From a checkpoint of a small transformer trained on Wikipedia.
Size: 10 layers, 4 heads of 32, 2.67M parameters.
Architecture: RMSNorm before each block, rotary positions, biases, normalized queries and keys.
Training: 128M tokens, 7837 steps.
Each number is 128 + 24 x the weight over its row's rms, rounded and kept within 0 to 255. Layers, rows and columns count from 0. The size above them is the row's rms in percent of the matrix's.

# layer 7 MLP down (transposed), 384x128, rms 0.135, rows 253-270, columns 0-127
size [102  95  87 107  98  99 103  91  85 104  98 101 100 115 101 102 113  97]
[[130  94 125 118 117 110  54 117 109 139 124 124 111 116 139 129 134  89 136 175  91 130 121 135 144 158 152 126 153 178 129 120 117 156 139 135 108 177  95 134 159 119 172 139 138 168  85 124 141 136 143 103 124 129 146 138 124 150 146 113 124 105 126 107 117  78  97 145 123  89 100 103 154 165 127 112 172 142 150 107 134 125 116 114 157 127 133 127 127  97 109  90  93 169 150 118  89 166 160 153 118 131 142 125 122 149 144 148 115 114 117 172 133 156 102  87  92 179 147 109  97 111 144 146 132 162 136 159]
 [144 120 190 148 122 127  85 120 123 101  84  98 149 148 117 130 115 119 173 148 108  99 118 116 121 143 127 118  96 105 112 144 150 143  90 143 124 131 145  86 125 116 100 112 156 127 101 118 141 106 118 144 149 114 136 117 102  88 173 149  97 169  85  93 141  64  84 104 190 147 124 120 143 129 132 119 124 119  86 141 141 123  77 132 136 144 139 131 146 198 123 132 131 131 142 121 100 104 148 118 160 133 129 132 113  81 120  97 118 182 115 142 112  99 117 106 122 109 137 137 147 108 121 129 126 107 117  96]
 [155 128  63 111 101 143  62 128 182  81 158 139 160 124 129 143 124 109 138  94 119 141 160 107 122 118 109 139 106 124 134 135 122 122 115  94 121 127 121 121 124 105  85 110 110 104 163  91 137 108  98 160  90  90 113 128  94 101  87  79 122 121 125  84 104 102 106 172 124 168 115 127 108 151 114 156 114 104 152 154 108 115 147 134 113 160 108 119 136 136 159 176 100 111 123 105 118 124 148 150 151 145 119 126 133 165 140 131 103 100 123 162  86 153 150 104 140 140 126 111 126 122 149 134 127 166 113 155]
 [123 148 128 131 158 166  64  97 112 131 133 131 141 124 112  99 141 154  91 104 135 164 102 155 110 118 120  99 137 133 160 108 111 130 131 126 126 156  93 128 121 150 136 124 140 146 145  79 140 124 155 122 118 131  99 130 156 130 157 124  92 175 106 140 121 107 102 144  95 101 124 147 143  97 153 134 141 114 122 143 184 152 103 166 155  96 140 113 126 138 100 128 132 134  93 111 123 170 150  66 111 147 112  91 151 124 147 116 134  91  92 156 129 134 127 118 119 113 122  63 118 100  98 160 121  88 152 184]
 [105 146 109 161  96  94 146 128 111 137 148 130 120 114 150 114 139 143 107 172 126 129 105 142 132 177 135  95 101 116 147 146 139 187 152 144 108 131 107 133  67 150  74 133 109 146 103 121 134 148 130 104 155 104 134 123  79 120 170 161 138 149 136 152 130 172  87 116 164 137 110 135  94 115 126 128  94 175 139 109 118 147 152 135 140  81 132 115  87 142  85 114 138 119 121 105 131 127 110  98 129 151 102 180 138 153 104  94 132 146 105 147 103 114 159 135 137 126 122 191 122 149 128 139 143 136 135 165]
 [154 110 134 164 133 150 175 130  84  87 101 126  98  84 116 106  90  94 150 138 127 125 136 136 176 105 105 121 124 116 122 122 120 137 141 124 116 128 128 122 176 125 107 143 140 150  86 165  87 121 144 137  60 116 179 125 170 119 129 109 120 132 101 123 157 123 110 106 128 104 216 121 103 159 138 171 126 170 134 128 118 113 136 130 133 122 129 130 146 114 124 131 156 105 132  74 143 117 115 113 112  90 132 144 132 163 162 106 140 110 134 112 119 165 109 132 105 177 110 124 147 115 136 132 126  93 144 127]
 [132 119 140 104 145  98 115 131 131 115 114 177 109 148 112 124 123 142 136 158 132 118 104 110 139 131 131 144 133 147 156 113 171 176 139 111 126  84  91 129  99 145 175 142 111 140 121 136 129  87 117 137 148  99 153 103 130  74 159 129 110 148 124 149 146 140  99 144 118 135  43  94 112  89 161  65 115 129 101 153 119 133 137 124 119 153  88 117 113 130 145 124 136 137 155 142 125 102  84 133 142 133 174  72 148 143 153 181 124 136 119 157 149  91 116 138 125 146 135 161 149 152 149 137 135 132 126 161]
 [129 102 130 135 151  79 176 135 149 142 128 155  80 123 106 137 116 121 121 101 112 120 146 179 123  97  74 147 139 130 175 130 150 133 130 123 152 197 131 109 106 105 131 141 164 149 129 133 134 131 142 126 131 150 118 126 177 136  86 123 108 129 172 116  76 144 129 138 127 130 131 112 176 160 146 176 127 108 114 140 108 156 137 140  95 137 124 104 142  98 137 157  90 109 155 108 153 114 117 116 130 164 128 105 117 104 116 118 162 100 169 149 121 172 145 135 119 165 118 122 105 134 105  93 122 106 171 164]
 [160 102 110 145 106 120 160 143 107  64 176 125  72 105 111 139 113 116 114  85 133  86 103 121 137 104 122 115 157 116 129 100 154  91 115 159 142 133 127 140 143 112 140 121 142 141 112 121 118 144 115 131 108  95 106 105 134 102 118 142 154 116 158 154 160 102 116  80 205 122 110 118  82 106 112 156 129  93 139 163 155 106 146  98 171 140 136 105 134 156 131 117 143 113 161  67 122 114 137 135 110 114 146 116 145 141 137 128 144  98 120 107  90 153 141 116 164 136 147 137 158 130 108 160 122 106 123 168]
 [147 145 129 110 120 114 117 129 142 144 183 139 162 137 118 114 152 112 157 159 110  96 121 124 138 151 158 140 141  99 140 159 111 137  96 149 112  81 119 136 151 155 156  75  97 132  88 146 121 137 133 132 122 110 145 143 126 125 108 152 143 107 117 112 126 133 152 130 161  99  84  90 152 113 133 105 137 160  98 188 109 122  87 119 154 102 161 126 115  82  96 120 157 173 106 111 110 139 112 161 134 132 121 139 133 128  40  76  96 120 131 156 149 152 158 108 129 109 150 137 129 123 103 153 126 135 134 155]
 [132 104 156 162 147 108 116 134 126 157 122 133 160 127 177 112 171 133 113 130 158 145 144 112 114 129 125 143 137 127 112 208  76 103 126 112  80 135 167 127 161 165 120 102  91 103  99 122 116 113  77 103 128 139 123 139 146 125 117 150 107 131 135 144 154 136 138 149 122 101  76 145 103 124  90 115 131 100 135 113 108 105 130 123 142 122  86 145 126 101  95 135 178  98 122 134 128 106  99 181 154 148  92 116 165 129 124 104  89 168 114 132 139 147 114 110 151  98 149 104 132 147 138 149 130 132 137  78]
 [160 159 171 134 117 138  93  93 140 130 146 106 162  86 160 101 124 114 172 109 125 134 106 117 138  96 113  88  87 118  96 132 154 122 134 157 106 135 130 108 120 152 131 132 113 141 166 149 109  95 166 171 150 152 143 100 145  89 140 114 139 115 105 169 137 121 143 128 132 129 123 129 138 135 121 105 103 197 134 120 157 139 158 135 140 162 128  80 141 160 143 140  97  70 185 107 128 143 165 125 105 125 144  98  98 155 142 136 131 110 120 118  98 110 136 120 158 154 125 179 106 153 127 134 167 130 125 134]
 [111 151 132 144 146 138 141 148 114 137 116 130 122 144 126 114 147 120 104 167 150  69 110 148 148 140 154 119  94 147  90 151 137  88 104 131  99 158 117 148 102 111 128  82 139 112 127 115 115 167 129  98  76 125 152 164 163 106 134 124 131 143 137 190  97 141 134 115 115 101 184 150 144 107 124 103 153 164 117 144 148 121 131 126 147 177 149  99 175 208 162 129 130 113 130 138 121 114 136  97 135 118 104 134 123 127 135 131 100 125 136 110 180  96 111 154 110 166 101 133 136 150 112 155 121 143 106 102]
 [127 134 108 125 153 116 171 152 101 114 109 149 143 153 131 160 151 151 126 140 140 143 134 110 130 156 133 141 142 113  95 121 131 117 160 136 150 107 153 131 123  98  95  84 170 140 143 147 130 137  79  95 133 158 142 136 126 144 115 130 109  96 136 160  86 119 166  80 109 100 140 161 145 114 158 103  98 107 122 155 134 151 118  72 108 135 116 136 107 121 121 207 163 137 167 135 110 106 139 139 119 123 147 134 155 146 135 145 142 110 122 148 165 150  60 114 141 163 134 104 164 187 116 122 109 155 125 140]
 [120 151 135 123 133 125 112 129 110 105  95 190 128 133 117 128 108  93 140 126 119 107 118 148  91 132 155 165 155 167  85 166 131 125 134 141 138 132 107 122 100 139 136 135 157 103  93 136 178 139 137 133 134 110 117 159 101 125 139 112 126 174 148 144 118 156 142  62 115 153  90  92 120 195 134 106 127  88 131 107 115 132 132  94 135 112 121 116 110 116 152 132 154 115 113  67 109 134 155  82 142 118 166 156 141 152 114 144 150 116 109 156 134 149 112 122 129 170 155 149  70 134 154 146 105 100 152 119]
 [134 129 128 133 105 164  70 107  93  96 114 106  95  87 146 161 146  95 169 155 120 158 118  63 146  89 134 108 153 101 129 146 127 125 122 113 124 114 103 132 141 109 124 104 137 135 128 126 111 133 147 113  99 153 145 153 144 144 139 120 116 157 140  72 105 139 113  92  78 144 116 113 109 110 142  99 144 164  89 147 129 133 110 153 144 122 137 134  72 114 130  97 133 112 121 111  96 140 169 161 125  94 168 141 123 103 136 164  90 130 145 137 115 106 113 107 143  93 120 103 150  81 161 161 151 142 153 116]
 [163 149 164 169 158 122 120 157 108 126 158 118 112 111 172 159 128 174 148 157  88  78 110 185 144 151 143 136  94 103 121 142 129 113 160  91 103 123 158 141 100  92 115 139  95 122 130 121 165 146  94 136 160 145 115 131 136  92 115 101 150 129 130 126 119 136 153 103 132  82 179 129 132 130 145 124 129 144 133 110 155 145 101 170 117 153 118 120 123 132 114 107 105 162 107  84 138 114 141 106 122 138 165 106 127 133 129 127  84 145 161  95 124 139 140 171 112 123 105 111 135 142 125 174 170 107 101 160]
 [129 116 109 154  78 101 213 131 105  68 128 117 136 118 133 141 154 146 165 128 119 127 138  71 126 110 146 104 133 117 116 148 148 137 103 137 152 126 129  90 103 102 145 133 184 153 146 126 129 158 149 108 163  73  96 102 123 100 169 128 157 105 115 138 139 119 147 143 147 118 167 144 164 131 124 137 123 156 147  94 121 129 183 145 154 156 105 145 127 162 113 112 146 106 155 129 122 116 100  98 106 141 125 117 162 160 106 143 162  91 145 116 115 119 111 131 139 131 114 152 133 115 106 113  89 159 123 133]]
# layer 7 MLP gate, 384x128, rms 0.137, rows 254-271, columns 0-127
size [ 86  91 107  93  89 100  90  85  99  96 113  95 113 107  98 111 102 100]
[[124 111 116 139 184 129 120 114 180  78 165 170 112 118 121 151 135 104  70 143 150 138 101 137 124 101 154 174 160 144 122 117 137  85  98 143 137 152 150  98 122 144 149 117 138 150 158 171 155 121 141 132 118 118 130 133 105  89 141 135 117  84 118 105 138  81 103 114 121 173 125 157 104 128 121 182 128 118 143 137 112 150 105 132 135 128 111  95 162 111 151 143 142 141 155 118 111 123 124 110 137 156 123 108 144 140 124 136 165 110 152  78 123 153 140 116 113 128  90  69  78 121 129 154 128  95 116 155]
 [116 133  52 110 133 119 129 127 131 101 116 104 143 134 108 145 138 105 108 121 159 120 126  99 120 144 145 146 141 144 126 121 133 140 122  89 110 132  78 133 169 111 118 124 124 151 138 134 111 153 105 163 140  94 150 144 127 157 130 201 117  95 106 102 107 113 115 108 140 167 127 138  92 136 153 156 161 123 139 105 183 138 165 150 182 133 111 108 150 158 140 134 108 122 105  89 113 145 115  97 123 105  81 104 174 130 115 134 155 144 145 135  98 118 123 165 105  93 118 101  90 158 162 127 144 134  84 152]
 [133 106 166 114 168 109  99 104 110 111 139 155 143 110 130 111 140 151 123 143 104 114 136 163 130 135 120 119 118 127 164 123 138 133 110 132 115 105 141 122 157 133 196 120 143 116 114 153 169 114 105  81 123 157 112 140 138 149 103 119 126 116 159 116 122  85 100 143 110 120 158 157 142 146  86 171 108 167 106 138 142 130 105  80 154 157 105 103 108  91 107  87 135 164 116 143 174 145 121 137  63 127 165 107 115 106 170 128  85  95 114 115 142 121  94 133 139 132  77 140 129 140 126 165 148 102 112 142]
 [122 114 135 116 127 128 120  92 129  89 125 118  90 114 119 141 149 107 125 117 130 107 112 132 105 102 120 160 131 133 124 204 182 137 124 136 142 129 139 110  81 151 182 124 150 145 140 113 147 132 150  93  81  98 121 141 205 134  79 155 162 122  97 128 125  86 152 168 144 159 123 135 105 134 160 102 173 153 128 149 128 100 134 152 160 121 132 146 109 133 143 133 118  97 137 116 165 157 141 148 141  97 133 124 114 144 113 131 110 118 122 140 154 130 129  99 134 131  71 127 119 120 120 123  59 122 128 155]
 [134 135 125  96 132  90 121 120 114 103  80 178 159 122 167  97 149 120 109 120 125 118 147 124 127 138  84 103 122  97 139 164 106 109 186 164 109 136 168 150 148 185 119 155 163 130 130 129 126 104 118 112 116 126 102 155 125 144 173 112 103  98 144 164 122 146 124 170 185 124 162 116 136 137 120 122 133 137 122 118 110  94 131 114 136 130 131  82 165 107 143 119 115 128  93 114 136 155 145 148  99 135 170 149 109 102 104 104 114 150  84 122 140 121  85 137 153  97  93 128 126 103 117 153 154 127 179 124]
 [133 165 144 105 144  99  75 110 163 162  77 100 146 141 139 143 167 129 133 135 138  95 110 150 139 140 120 115 177 110 139  90 133  99  82 177 100 137 149 111 128 129 145 102 143 127 147 141 190 139  87 110 111 153 110 112 110 142  82 138 134 150 124 141 114  95 129 152 146 119 157 101 161 135 154 148 151 159 163 135 112 124 140 114 171 130 108 126 145 116  98 124 116 167  83  95 127 103  86 144 122 118 128 121  99 142 119  91  87 124 139 118 117 151 158 151 162 124 127 111  90 138 110 151 134 150  94 132]
 [188 137  96 140 149 151 131 124 166 134 158 123 181 150 147 142 144 132 120 127 133 136 150 115 165 104 123 108 126  82 106 158 117 151 148 146 148 121 150 106 134 108 165 114 127 144 142 164 121 136 104  88 105 112 159 109 136 162 108 117 133 132 115 151 159 110 117 123 169 101 129 163  75 131 110 116 164 195 105 106 116 196 139 121 130 106 136 152  92 155 124 114 162 116 112 150 104 136 137 121 123 144 120 119 103 124 133 195 120 117 124 105 127 160 145 113 144 166  88 139  90 106 112 122 106 125 153 103]
 [121 133 137 115 103 138 126 125 141 161 104 190 133 142 175  83 108 139 137 147 134 119 148 112  91 148 169 130 113  87 152 145 134  99 111 109 163 133 119 138 111 102 145  97  83 135 132 129 184 133 115 153 163 126 135 139  96 190 154 114 128 140 121  97  88 146 128 151 130 125 148 152 144 132  95 130 129  94 129 131 130 150 166 151 111 131 148 103  70 125 120 149 147 135 103 140 140 142 131 118 117 170 123 175 113 164 138 161  90 138 159 166 107 119 133 123 147 111 111 124 135 141  94 118 192 157 144  99]
 [112 134  63 135 162 113 107  82 146 111 163 117  99 129 148 141 119 122  63 122 131 114 134 152 139 128 124 174 102 164 128 141 137  86 118 162 120 149 131 151  79 143 120 142 130 126 164 138 113 127  90 122 103 114 107 121 109 122 139 134 124  84 140 159 129 106 133 135 147 158 134 153 120 107 157 167 131 173 155 130 125 191 116 108 150 124 122  91  97 116 118 112 126  95 143  93 129 123 105 122 137 119  88 117 158 106  94 107 120 134 109 114 141 140 141 111 129 147 109  82  74 107 107 159  76 119 104 159]
 [130 136  70 157 125 120 104  80 114 113 110 158 129 128 126  89 119 146 158 135  84 130 113 145 119 119  99  73 127 137 151 113 135 150 109 104 149 162 161 135 127 144 136  94 131 154 169 205 139 102 122 117 115  95  97 123 103 128 156 135 112 150 106 170 151 122 159 114 123 133 132 145 123 112 175 103 143 137 168 120 124 127 123 143  85 151  84 101 135 120 105 158 129 145 132 107 125 109 149 130 126 150 126 132 181 144 126  89 124 123  94 117 134 136 119 144 172 185 160 135  82 110 109 139 122 128  92 115]
 [167 120 138  99 147 125 119 130 116 122  79 129 150 110 137 125 134 133 111 171 129  94 106 132 132  98 109 154 158 146 131 174 111 168 143 100 136 153 138 129 138 106 158 131  91 128 119 107 123 159  64  97 142 146 163 106 119 138  93 162 132 136 142 128 113 132 152 132 148 149 142 145 126 134 132 157 149 134 157 150 154 124 137 124 114 103 189 120 110 130 107 125 102 138 124 162 124 116 130 133 113 157 146 134 140 135 103 135 116  82 102 153 132 106 149  82 121 115 124  39 134 155 138 132  50 102 153 168]
 [169 156 151 150 134 146 108 103 126 143 149 120 154 100 126 118 146 100 162 113 157  77 145 113 116  95 149 139 114 171 142 120 103 127 110  96 134 174 174 135 134 150 136 158 107 172 166 167 162 132  97 185 134 103 103  72 120 148 120 126 115  97 135  94 150 153 155 122 124 111 115 119 135 130 140 124 123 110 120 139 151 156  68 154 123 106  88 115 102  83 114 146 107 122 121 136 173  89 149 125 107 142 152 131  91 139 127 107 115 138 133 155 127 146 157 135 138 115 158 122 102 169 161 129 113 123 151 149]
 [123 148 101 121 165 144 127 122  98 117 130 127 155  94 111 101 130 104 115 154 163 108  71 135  91 145 118 142 187 106 141 132 114  97 105 134 114 182 165 145 148 108 123 147 104 173  98 130 106 161  95 106 126 100 147 140 145 135  96 110 138 108 167 128 115 122 139 104 122 135 168 122 167 100 122 108 119 121 147 138  98 158 133  92 165 135 151  61 133 102 149 154 116 156 118 127 121 145 114 163 122 139 125  99 126 128 119 151 138 118 101 113 155 185 110 105 135 139 133 112 126 184 119 117 105  80 123 156]
 [122 197 103 143  74 128 113 127 117  97 110  84 171  98 157  94 169  97 114 107 159 127 120 136 141 147 103 111 108 113 120  78 114 126 131 113 136 136 149 126 111 145 124 174 152 107 135 125 137 108  96 154 138 140 162 119 125 158 105 126 133 131 162 100 148 117 125 115 153 149 122 174 160  91 102 190 121 127 113 106 159 129 127 117 176 109 125 118 117 106 101 142 103 178 118 149 142 142 100 131 127 124 106 101 136 147 137 110 141 150 133 107 105 126 113 104 128  85 116 160  88 135 149 171 142  94 102 152]
 [155 120 116 115 120 135  89 144 132 118  84 138 138 127 138 138 143 126 164 105 112 175 116 134 149 106 114 120 119 137 113 117 159 135 158 121 115 124 112 156 105  82 168 142 153 139  94 153 125 147 179 124 120  80 118 132 120 142 123 102 101 123 102 131 121  88  98 113 125 183 138 139 107 113 129 133 120 184 102 167 137 133 136 104 141 122 197 137 106 149 145 144 111 128 167 146 108 142 130 124 134 184 177 115 119 150 120 106 108 130 144 106 162 115 159  83 197 107 113 100 107  86 148 133 152 119 133 129]
 [141 149 139 136 115 144  80 120 115  88 134 134 139 138 110 121 131 142  89 135 107 112 156 151 105 103  90  99 138 164 171 126 149 133 102 157  93 130 133 124 112 118 117 173 107 108 138 150 114 157 119  88 126 145 163 108 138 123 122 141 149 159 175 129 127  79 132 149  77 154 175 128 150 104 127 130 143  97 122 157 135 134  92 104 169 130 155  90 101  96 157 156  96 170 127 146 137 131 128 119 121 129 109 145 139 132 123 116 103 126 147 120 147 128 107  83 173 138 114 191 131 161  99 152 179 105 122 155]
 [130 104  99 134 115 139 139  62 148 108 150 114 130 108  73 135 125 150 152 126 115 121 131 156 153 129 138 138 161 131 114 100 151 110 142 120 149 117 116 126  90 130 202 187 129 120 114 154 116 128 112 108 139 166 149 108 180 139 157 140 143 106 127 155  91 102  96 100 138 114 202 130 135 131 110 159 138 132 160 134 155 117 138 139 128 155  90 133 138 122 171 112 115 111 120 135 138 123 116 178  70 176 165 122 162 142 115 155 134 155 140 139 109 160 150 130 112 132 129 121 120 155 144 109 116 112 130 155]
 [140 117 110 103 165 111 116  81 139  95 127  99 143 113 107 128 126 124  96  85 144 143 123 158 112 144 149 125 123 150 143 130  98 134 154 132 115 159 143 101 181 106 144 172 126 141 112 157 102 154  72 110 114 137 162 150 137 142 115 143 168  99 178 135 175 126 176 111 106 160 144 115 165 106 122 163 115 145 106 133 181 168 100  84 117 153 150  78 123 140 128 111 109 129  95  95 128 118  97 122 143  89 161 147 111 148 136 104 120 118 116 130 141 128 107 149 128 117 131 109 110 146 134 121 153  99 149 170]]
# layer 7 MLP up, 384x128, rms 0.14, rows 254-271, columns 0-127
size [ 93  90 104  96  96 103  93  85 104  99 103  98 120 101 103 115  93 115]
[[135 163 120 120  84 135 152 111 129 150 150 101 160 141 107 135 123 120 175 141 128 145 101 121 118 153 123 106 142 119 110 113  93 170 130 147 158 131 108 120 120  91 115 172 151 128 191 128 134 123 174 163 114 130 136  82  80 103 131 117 132  84 120  92 134 176  97 106 110  95 133 159 106 116 128  71 130 127 101  91 122 102 119 132 113 164 118 152 124 151 133 138 127 141 135 131 128 117 144 117 141 124 142 131 161 176  90 133 156 123 138  87 100 126 140 133 123 152 153 168 138 171 156 112 114 127  66 109]
 [ 73 141 143 115 129 144 126 143 144 140 126 122 167 159 170 128 171 145 121 125 174 132 128 144 115 165  95  96 133 107 156  86 151 106 155 122 103 117 153 149 207 140 140 146 129 154 154 166 142 144 106 106 133 113 138  97 147 140 144 158 120 180  97 137 150 147 147 131 131 123 122 110 183 146 139 121 126 122 141 133 118 137 109 133 177  97 179 112 162 138 138 124 150 133 125 142 136 164 145 136 105  76 154 121 118 112 130 115 106 182  99 102 132 151 130 100 153 175 101 148 131 119 107 107 144 118 115 133]
 [134  97 136 130 188 152 164 137  99 153 115 142 150 120 114 108 123 140 134  82  90 100 163 101 145 140 112 152 152  71  84 175 110 133 125 125 123 122 147 109 175 150 155  95 117 100 116 120 127 146 169 145 104  90 123  85 146 102 132 124 113 151 172 132 170 105 153 160 110 162 142 129 138 109 140  83 134 143 152 152  92 121 170 128 138 153 147 130 145 136 153 149 127 123 131  95 115 112 177 100 150 100 127 151 120 123 126 127 138 166 136 121 170 149 137 125 136 128 155 101 127  82 153 147 143 102 119 111]
 [144 110  96 118 128 131 128 136 129 134 104 106 168 140 126 130 148 138 147 176 153 110 168 110  91 148 119 144 122 106  97 104 154 125 110  90 108 150 172 110 137 127 139  94 120 110 148 155  69 138 131 128 101 108 130 140 140 183  94 138 161 143 124 113  70 119 173 177  85 153 111 153  98 123  91 109 134 149 118  74 168 154 112 112 131 104 106 150 135 142 149 145 104  84 119 160  91 129 128 126 153 124 103 124 116 117 128 149 148 123 159 114 168  96 124 114 137 154 144 134 137 159 114 107 109 112 156  92]
 [119 144 119 138 104 118 110  94 116 152 153  90 178 155 141 115 174 109 112 110 154 120 111 154 134 129 168 102 156 134 142 127 125 115  79  85 107 104 173 140 121 120 124 127 152 124 129 127 161 113 110 140 165  81  86  83 125 150 107 104 115  97 149 149 138 124 132 131 103  90  97 109 185 116 115 119  87 141 110 174 108 138 105 117 121 132 122 158 134 130 133 167 152 126 161 136 142  84 144 134 131 118 132 119 154 153 105 107 106 104 121 120 110 102 142 138 179 152 116 163 155 184 161 129 111 134 163 150]
 [137 128 151 107 169 157 153 122 107 151 117 156 103 127 116 153 137 148 117 166  98  94 141 164 128 106 108 138 148 156 121 151 131 116 106 192 134 135 145 131 114 124 144  54 140 135 101  92 176  73 109 142 142 146 139 151 140 121 106 143 124  93 100 125 165 135 138 141  95  98 162 115 108 130 117  95  74 135 157 159 117 142 134 138 151 135  98 140 142 122 140  89  95 118 112 110 120  91  71 133 134 141 144 111 118  97 118 132 155 152 153 123 116 153  79 103 140 126 137 105 124 109 161 119 134 107 116 174]
 [105 168 129  71  65 124 105 117 117 118 118 166 177 141 120 100 112 116 115 123 112 102 129 110 140 120 120  68 174 114 120  90 149 108 119 145 107 102 145 107 139  98 140 156 140 157  77 129 105  92 123 111 172 114 100 173 116  64 123  99 136 138  82 122 145 124  95 125 156 122 133 131 137 127 134  87 123 177 142 178 131 139 158 130 157 125 135 143 118 140 138 113 123 150 127  99 121 109 169 122 117 135 105 115 129 101 126 121 115 163 117 126 117 120 118 102 138 115 135 167 131  78 131 102 116 152 138 106]
 [132 137 147 140 173 123 141 145 103 132 138 148  90 123 144 115 123 168 146 127 126 128 121 139 111 116 139 123 142 140 123 102 165 105 107 104 105 126 161 158 134  85 163 101 129 128 128 101 137 133 131 150  71 130 107 114 130 141 150 129  85 170 136  88 162 108 157 146  94 166 144 156 137 123 127  93 155 124 144 134 156  58 107  85 105 110 138 143 169 113 108 118  95 131 146 165 131 152 176  96 122 114 130 117  79 135 147 104  95  84 143 143  92  86  83 117 164 105 149 126 134 157 145 109 141 135 123 126]
 [149 164 124 139 159 134 127 121 127 146 122  95 149 133 127 122 173 135  93 104 132  99 189 141 102 125 133  96 152 124 129 119  95 144 112 138 133 108 129 122  98 101 131 140  73 110 117 173 136 161 137 138 118 117 128 130 122 138 124  87 135 135 154 108  93 105  88 122 124 112 130 142 154 146 113  86 169 158 140 102 119 179 143 168 123 140  88 154 118 162 164 158 153  99 145 137 101 143 112 146 144  87 127 125 135 164  88 149 131 144 103  99 123 146  89 108 159 179  63 112 142 117 130 106 106 119 130 158]
 [130 147 138 140 135 124 154 127 175 116 146 119 167 101  89 129 107 133 114  99 132 133 125 159 130 148 135 168 115 126 146 101 150 158 129 155 123 136 139  94 115 107 188 110 178 111 174  98 151 105 103 110 146 164 138 124 125  78 133 130  91 134 137 134 123  80 121 138 119 114 135 116 120 135 101 151 111 148 103 112 162 104 116 111 160 160 112  81 152 154 104 130  93 141 112 119  84 142 146 150  85  94 141 130 120 155  76 131 118 151 104 150 126 139 153 146  77 129  87 126 119 111 131 101 127 161 119  70]
 [152 151 153 107 146 144 143 121  97 125 103 144 126 116 116 155  59 145 115 141 145 129 117 170 114 148  90 144 149 131 132 142 136 155  93 108 150 145 123 131 100 151 163 153  86 120 143 151 130 161 161 110 117  92 148 127 135 116 103 126  97 129 101 173 142 127 101 102 147 122 139 144 151 174 168 113 104 153 104  87 130 130 168 138 130 148 141 138 141 183 129 127 145 154 101 147 129 140 126 113 126  91 178 122 127  98 120 141 161  99  97  93  83 179 160 149 133 115  88 136 126 161 140 161  98 105 126 142]
 [113 150 103 164 148 139  97 133 157 128 140 134 118 127  90 128 147 117 116 123  94 110 142 150 120 169 136 115 120 106 118 121 118 114 133 181 113  64 125 114 155 120 129  94 129 112 105  86 123 134 130 132 125 135 113 121  69 104 184 161 127 145 116 160 156 110 104 139 123 128 137 104 119 140 114 156 108 161 124 133 113 127 104 112 175 166 157 121 154 132  83  96 141 129 125 109 102 129 151  61 105 120 140  91  83 125 111 175  92 156 122 160 134 127 158  98 130 128 113 170 171 114 111 137 119 171 131 147]
 [102 106 165 144 138  92 113 157  95 131 128 121 149 128 138 140 140 166 149  91 130 150 116 117 150 130 168  91 166 101 115 121  95 134 133 123 143 112 180 166 104  77 124 164 201 138 102 124 149  95  97 146 203 147 101 116 110 135 146 141 100 143 130 126 114 137 120 102 131 137 131 144 127  97 146 131 117 117 123 140 137 106  80 113 107 153 119 144 113 108 137 174 114 120 131 154 147 100 143  92 126 175 127 130 105 167 109  94 105 134 115 132 127 154 138 130  99  92 145 121 123 134 172 131 105 167 150 109]
 [146 113 162 143 161 180 145 171 123 112 106 158 139 105 116 108 126 140 175 139 111 116 123 158 132 145 115 132 118 136 138 140 119 166 124  93  99  85 132 150 162 112 121 166 136 108 152 128 147 119 158 131 116  95 123 139 165 181 157  91 131 132 120 142 203 103 137 121 119 167 124 157 100 129 145 181 125 120 146  84 115 147 130 121 102 143 112 146 105 134 139 118 116 100 152 159 160 156 116 127 153 129 119 123 132 130 151 136 142  79 131 125 127 119 115 152  91 106 156  97 135 116 169 123 160 181 124  78]
 [184 120 139 139 151 137 169 138 101 128 120 165 133 122 114 142 148  91 120 159 100 118 106 142 127 169 149 154 155 128  90 125  87 122 112 146 125 123 116 137 119 118  88 107 107 105 106 146 103 142 141 153  71 133 104 113 124 109 151 146 111 119 107 133 161 114 129 102 123  89 123  59 147 156 165 104 132 107  91 143 115 105 148 124 141 144 164 158 185 140 108 156 112 155 109  85 144 120 128  95 120  77 114 104 116 144 134 152 155 114  74 140 118 149 121 107  94 102 109 110  99 156 144 104 110 109 119 144]
 [127 122 133 158 130 154 154 116 110 141 142 107  98 124 101 151 119 131 139 146 127 105 158 149 143 119 124 110 100 149 131 130 147 138  81 125  95 115  98 147 111  92  94 121  90  72 158  86 130 138 144 126 181 132 145 150 131 139 108 140 145 120 127  76 143 159 141  83  62 113 110 109 127 101 121 105 156  92 179 131  93 125 174 130 141  93 151 116 108 120 145 109 109 129 104 158 123 146 111 101 154 106  93 152 132 157 141 170 142 184 131 124 145 158 103 112 115  95 119 137 113 151 166 135 120 137 107 155]
 [150 160 120 114 153 132 160 106 113 154 136  76 132  98  86 137 101  96 111 152 165 123 130 194 101 113 117 131 170 167 101 132 142 141 105 185 124 133 142 127 146 132 152 154 128 132 107 134 114 112 146 132 181 140 133 104 154 125  97 159 162 116 122 132 109 155 122 126 113 166 114 152 112 125 118 115 150 129 129 117 174 151 106 158 120 123  96 135 127 120 125  99  90 107 119 192 110 103 123 136  71 124 117 142 129 168 151 123 159 103 152 142 154 148 124 146 118  88 115 127  74 166 125 140 119 119 128 165]
 [142 102 106 128 129 144 147 127 126 113 135 154 141 133  96 142 146 141 142  85 113 116 165 181 118 122 124 161 182 126 110 144 109 166 133 100 155 181 126 123 128  85  96 158 124 113 132  88  74 134 143 130 121 108 161 153 169  99 152 127 108 148 131 128 132 168 122  81 153 145 137 128 162 148 169 173 116  76  82 137 131 164 147 155 121 124 141 115 109 125 128 141 113 157 161 142 115 101 142 116 145  67 144 118  99 135 142 150 171 108 136 145 136 164 109 142 100 145 134 149 159 128 130 118 125 115 144 159]]